From a checkpoint of a small transformer trained on Wikipedia.
Architecture: learned positions, biases.
Training: a variant of Muon for these matrices, 84M tokens, 5146 steps.
Each number is 128 + 24 x the weight over the matrix's rms, rounded and kept within 0 to 255. Layers, rows and columns count from 0.

# layer 5 MLP up, 256x64, rms 0.214, rows 29-53, columns 0-63
[[126 107 111 118 143 129 115 122 128  94 140 105 121 112 178 109 153 111 118 129 130 107 126 119 161 155 125 136 125  73 159 124 170 118 124 117  99 144 143 149 115 118 124 132 119 111  87 148 140 111 132 151 113 129 148 113 159 155  83 154 142  83 171 142]
 [131 123 111 126 132 129 129 138 134 101 145 115 141 178 128 126 156 103 165 119 119 133  78 127 115 113 124 126 117 167 163 136 135 133  97 121 152 122 117  94 121 120 156 133  80  97 123 149 103 128 211 118 117 139 126 105 152 129 149 121 141 120 140 145]
 [141 133 176 168 114  91 134 102 114 123 126 168 155 151 167 146 147 101 102 115 158 108 116 148 128  86 127  99 115 143 119  88 170 125 105 138 137 107 118 117 110 110  86 111 127 157 136 166 106 154 142 126 135 144 137 115 143 157 119 142  94  81 137 115]
 [130 134 150 127 163 117 127 118 159 148 121 163 150 113 125 157 107 125  96 108 134 149 146 106 130 140 145  97 134 151 118 121  98 151 116 120 115 121 156 127 114 112 132 109 125 131 100  85 114 121 132 141 129 138 179 137  78 147 134 127 139  96  98 132]
 [127 178 109 114 121 159 108 154  99  90 163 156 101 122  96 117 163 136 143 142 149 159 104 143 128 123 127 103 116 152 116 126 113 117 139 159 141 141 117 146 127 137 148 156 127 116 124 106 119 127 144 142 135  95 122 128 128 120 109 143  89 132  90 133]
 [153 121 124 111 152 145 122 107 162 138 127  94 137 101 100 156 170 141 131 166 144 123 147 128  74 127 124 124 137 128  94 155 110 132 125 147 158  99  95  96 143 100 124 125 110 126 131 109 130 150 121 132 139 102 152 117 128 176 143 140 120 137 103 117]
 [151 164 150 120 120 155 138 108 101  93 125 121 116 149 128  70 209 133 136 116 149 117 153 148  91 121 119  93 123 116 130 129 130  90 117 151 122 147 134 117  84 137 153 155 106 128  84 153 147 123 167 162  92  78 119 141  74 132 165 144 123 118 166 106]
 [145 135 132 104 183 142 143 143 119 145 134 138 117 147 143 170 135 146 135 133  81 120 129 140 104 145 128  98 133 121  94 111 151  92 151 115 123  98 113 109  79 177  96 151 146 113 151 129 105 127 148 122 136 108 128 133 178 104 120 128 117 109  98 123]
 [119 114 113 114 111 100 165 149 139 142 143 120 128 144 159 124 130 100 143 114 172 141 117 160 130 146  80  88 143 103 122 132 173 111  97 118 126 139 118 105  76 128 166 122 105 142  90 136 172 132 118 138 139 117 148 131 125 145 101 153 117  82 134 149]
 [124 141 122 150 134  54 144 101 133 145  90 147  90 122 116 160 146 144 143 124 132 138 133  96 146 101 130 154 128 159 117  79 181 107  72 126 113 136 109 121 187  81 127  99 119 106 174 153 110 143 128 150 156 143 118 118 113 121 162 145 115 142  99 141]
 [100 130 161 136 119 158 125 117 130 110  93 133 142 170 105 140 137 166 122 145 133 113 143 112 132 164 106  68  88 145 105 153 102 155 150 133 156 141 123 105 106 139 159 131 116 102  99 122 126 129 171 128 106 148 152  92 134 127 143 103 145 107 129 141]
 [145 114 125 119 127 123 136 130 135 152  92 118 170 131 179 158 151 104  79 115 141 162 115 117 138 154 154  78  91 129  93 157 101 110 135 175 106 107 123  96 156 136 118  54 151 119 142 146 104 117 164 122 163 194 144 109 129 126 119 111 116 130 147 122]
 [163  85 125  66 153 125 139 106  96 114 146 134 117  98  96 125 140 132 167 174 105 139 116  96 107 161 169 107 123 148 150 138 127 119 101  96  94 107 144 132 159 132 110 158  96 165 122  90 111 133 114 144 159 101 135 168 159 120 121 151 168 114 108 147]
 [194 126 100  87 133  98 111 131 104  57 131 144 110  97  62 119 165 180  82 158 159 144 125  93 141 147  99 116 123 134  85 119 117 181 126 116 145 167 171 132 134 152 141 138 165 181 137  82  75 100 151 150 117 172 184 171 104 124  51 132 117 176 105 138]
 [113 122 120 124 126 138  78 167 178 131 173 168 139 163 159 158 120 149 119  97 135 131 131 107 115  86  96 146 109 113 112 165 128 101 115 135 177 104 102 108 118 128 105  97 129 109 113 164 131 159 145 112 137  71 136 133 142 102 115 168 131 119 138 108]
 [130 133 100 122 153 106 111 128 144 147  74 136 128 161 130 138 176 137 119 101  96  81 160 106  83 152 145 121 130 103 129 113 112 133 111 102 130 123 134 143 115 117 118 126 149 159 140 145 154 133 157 138 137 106 144 104 139 124 130 148 141 140 130 126]
 [143 113 126 108 134 129 117 141 146  96 101  91 144 116  99 141 125 149 157 118 142 150 103 119 167 140  45 154  95  82  73 125 137 169 144 160 191 125 123 135 135 151 102 133 111  77 130 114 133 105 142 199 140 140 143 129  98 155 113 124 174 149  87 131]
 [145 146 136 107 140 161 134 126 121  97 113 109 149 143 110 105 143 113 122 138 124 104 110 106 115 108 116 190 135 134 145 105 170 108 138  92 131  90 105  99 175 116 163 117  97 167 129 128 119 146 225  88 173 140 162 118 142 107 131 116 126  95 131 102]
 [115 156 129 182 108 147 111 117 120 117 118 143 161 125  90 129 140 108 133 133 102  92 117 110 119  97 105 181 109 113 146 127 138 126 126 152 138 125 150 170 144 133 124 150  84 149 120 119  48 185 197 122 150 185 107  77 159  69  26 181 125 174 129 141]
 [129 149 126 127 120 156 130  90  85 116 121 127 131 116 125 163 151 113 113 169  72 138 148 117  60 172 174 115 156 123 138 158 156 109 105  81 112 135 135 120  92 117 116 135 127 149 105 135 106 126 164  89 182 179 105  99 151 120 122 102 110 113 178 177]
 [144  76  96 145 145 125  91 200 102  56 118 186 142 145 153 127 108 150 104 157 142 125 110 155 136 126  65 152  98 155 131 100 148 151 117 195 114 166 125  94 153 137 136 141 162 130 125 149 110 156 131 115  84  93 120 142 152  67 132 150 103  99 111 115]
 [106 106  81  82 111 109  94 150 117  95 126 137 118 127 131 122 184 138  92 108 143 139 114 118 176 181 131 101  86 115 148 159 130 121 127 140 157 156 145 155 122 105 161  98 120 131 148 138  72 105 127 156 138 130 120 133 150 123  98 131 117 200 140 173]
 [156 100  87 106 137 169 106 116 100 126 122  91 104 146 131 115 128 142 143 144 102 168  94 119 108 162 164 152 125 125 103  99 126 143 128 179 128 146 150 174 140 132  72 111 119 120 119  60 115 132 119 169 145  95 103 122 149 155 171 165 113 128 166 141]
 [136 152 176 129 131 133  93 136 141 116 150 104 145  69 157 164 148 150 107 101 153 124 118 134 154 182 122 149  99  78 141 142  83 128 149 218 164 123 127 138 151 151 118  70  95 128 113  93 129 157 130 121 105 130  94 137  96 138 116 141 103 123 102 148]
 [143 170 139 151 106 114  69 121 150  95 115 140 114 118 154 164 120 121 150 123 135 108 132 131 119 143 170 112 139 125  96  98 115  92 127 130 202 163 105 158 126 126 115 134 134 112 123 116  90 156 135 139 130 141  86 128 122  96 151 135 109 118 145 154]]
# layer 5 MLP down (transposed), 256x64, rms 0.0939, rows 29-52, columns 0-63
[[130 134 137 171 134 137 136  56 153 100 125 121 132 121 157 113 146 121 146 156 139 126 124  72 184 118 166 137 133  98 152  95 158 122  84 132 135 140 126 102  95 100  84 130 128 129 165 133 106  78 137  95 146 136 146 158 162 138  98 120 176 161 104  99]
 [107 119 137 152 145 106 142 138 108 114 128 126 114 149 106 148 138  75  93 129 132 120  83 107 167 104 122 108 146 118 155 138 151 139 133 135 138 101 132 150 128 136 136 127 155 156 150 108 111 120 123 142  96 121 142 155 145 127 120 147 128 116 139 109]
 [139 129 162 115 133 126 121 119 128 117 143 128 140 150 128  92 107 141 160 113 140 108 128 138 163 106 103 150 132 115 107 112 132 121 125 138 156 108 113 142 155 116 117 111 141 116 113  91 114 144 147 140 121 148 135 130 105 133 145 122 125 167 100 105]
 [113 146 113 126 147 126 152 103 142 150 117  90 126 142 146 118 140 116 163 140 120  97 126 133 146 104 167 149 169 136 171 123 124 106 118 137 100 117 120 113 109 135 121 126  99 122 130 149 117 104 153 144 111 140 112 134 106 130 133 133 133 130 125 128]
 [202 153 146 119 105 160 174 102 127 155 137 146 156 113 168 210  89  85  98 127 108 157 131 170  84  85 101  98 104 121 105 117 171 159 103 143  95 109 151  71  84 113 144  80 205 165 152 107 119 159 103 106 116 166 173 176  73 156 103  48  92 159 128  98]
 [115 142  88 141 122 134 144 156 148 106 142 120 146 134 139 147 118 168 122  85 122 130 143 122 153 121 138 165 119 124 140 155 123  97 127 158 138 143 129 132 156 142 160 109 110 102 131 133 119 137 128 107 162 110 129 128 104 121  98  94  98  89 145  67]
 [154 136 113 124 112 202 185  98  89 187 155 150 140 133 103  97 109 128 125  60 110 166 150 133  98 102 138 135  92 109 173 162 151 147 102 174  66 155 117 104 130 115 123 110 131  83 101 130 123 137 149 182 132 147  90 165 135 120  96 150 128 153  79  88]
 [110 165 112 152  85 130 119 141 174 110 128 141 120 152 100 116 104 136 112  86 132 130  86 141 175 127  97 138 103 153 105 171 150 125 106 125  88 109 160 154 108 139 130  92 200 154 141 128 111 116 110 150 152 157  76 141 113 130 157 140 124 108 132 105]
 [133 138 158 123 122 129 119 146 146 143 135 136 149 111 102  97 110 120 143 121 139 124 143 145 107 116 102 163 139 111 109 116 126  86 142 143 128 118 145 136 149 115 128 129 123 110 127 133 103 136 133  99 115 137 126 117 140 164 158 170 118 125  97 128]
 [128 143 135 155 105 129 118 164 111 141 130 156 141 148  79 124  86 150 132 110 139 118 153 138  94 124 154  99 151 163 111 134 179 140 137 115 119 144 137 118 128 136 107 122 123 131  70  91 116 123 113 178 121 144 129 164 119 124 106  96 123 154 121 104]
 [115  76 144 136  80  71  93 161 131 156 143 184 115 140 114  97 129 207 133 153 161 119 140  75 126 104 112 150 132 193 156 124 148 131  92 165 120 130  98 135 121 133 122 127 112 128 120 116 101 133  78  77 109 132  84 156 103 219 144 162 153 136  94 137]
 [130 159 110 143  94 143 126 133 154  91 116 135 122 169 139 135 158 110 154 126 161 171 179  97 138 118 126  87 102 117  89 120 108 124 173 111 121 151 122  68 145 104 145 157 160 118 109 124 140 122 142 124 156 145 152  97  89 111 126 114 103 127 112 131]
 [169 162 123 159  99 105 102 161 102 116 145 144 133  65 137 138 136  89 128  71 138 133 163 139 119 131 112 152 116 111 137 114  77  97 130 169 129 133 132  96 144 145 154 149 112 158 145 130 146 130 175 146 112 105 115  70 102 135 143 156 134 143 130 119]
 [147 158 150  88 147 139 114 106  83 143 105  88 120 154 170 141 103 140  71 144 116 159 116 135  72 143 106 123  61  78 134 133 115 143 143 188 150 138 214 102 177 120 133  94 163 103 118 138 103 163 161 146 142 150 107 148  99  97 115 162  66 145 112 126]
 [157 122  95 109 104  95 119 142 128 130 123 146 126  85  80 141 128 120 122 130 129 112 140 131 125 116 135 116 135 128 105 157 156 117 137  96 167 126 152 120 134 131 156 136 132 131 124 114 151 147  84 180  98 144 118 126 152 111 122 140 138 149 137 131]
 [114  93 181 137  82 128 143 118 112 134 119 108 160 135 200 116 102 127 119 126 149 137 124 142 119 119 123  78 123 145 162 135 126 170 131 108 154  93 144 101  98 146 110 126 110 102 153  89 159 125 154 187  82 138 120 110 169 141 112 136 114 140  99 110]
 [ 81 149 115 114 113 127 118 136 176 119 176 151 107 121 130  95 158  96 118  93 116 135 133 158 120 104 126 111 152 109 110 139 157 132 156 139 107 141 146 142 106 129 161  89 170 115 141  91 141 116 127 166  93 161 135  65 120 103 149 156 103 160 180  85]
 [143 131 118 120 126 118 132 156 155 113 114 128 143 139 146 154 123 144 152 145 101  90 120 103  79 121 100 161  98 113 172 101  87 129 108 135 112 134 137 133 160  90 126 110 129 134 120 109 133 131 129 127 157 142 152 122 116 158 150 124 125 156 120 136]
 [104 125 157 140 117 169 131 122 141  88 153 110  58 130 128 113 175 147  92 164 142  84 136 160 121  87  93 170 149  94 129 114 118 128 131 189 159 126 147 164 129 112 117 105 156 146 135 137  73 155  85 150 157 144 116 136 140  90 106 101 145 141 112 117]
 [167 165 124 147 150 125  62 118 148  83 122 113 141 107 109 124 119 146  99 164 104 135 127 113 157 156 158  75 110 151 116 158 131 138 102 144 121 198 148 121  65  83 191 122 120  91 129 107  94 113 106 133 129 148 159  93 144 131 163 146 122 110 196 132]
 [ 90 130 129 122 120 155 179 136 113 146 186 137 126  92 140  93 104 116 155 139 183 160 128 113  89  93 166 129 171 117 144 135 158 140 118 127  96 121 111 119  98 120 156 139 110 156 157  92 141 130  73 139 109 145 135 119 135  85 121  98 179 110 139  73]
 [126 107 125 135 179 138 133 114 109 115 119 121 125 135 162 143 129 112 139 131 146 154 134 107 150 135 144 113 119 114 142  99  91  62 131 143 140 115 124 151 111 118 143 137 157 104 107 156  95 132 120 151 110  81 170 141 114 123 148  87 130 149 154 149]
 [126 129 129 118 140  58  99 138 150 128 103 147 100 135  95 130 146 144 147 178 169 134 122 108 168 107  94 165 126 156 118 165 103 130 118 162 139 106 153 127 141 147 147 139 128  98 119 142 156 167 108  96 105 105  75 125 144 124 115 147 108 114 142 136]
 [100 173 119 139  78 111 133 135  71 181 132 194  43 140 182 199 131 133  84  86 104 140 101 133  95 128 139 162 127 108 106 181  88 124  95 142 164 113 145 112  81 137 130 111 145 132 177  94 126  89 148 109 163 117 102 112 180 101 164 133 142 193 136  95]]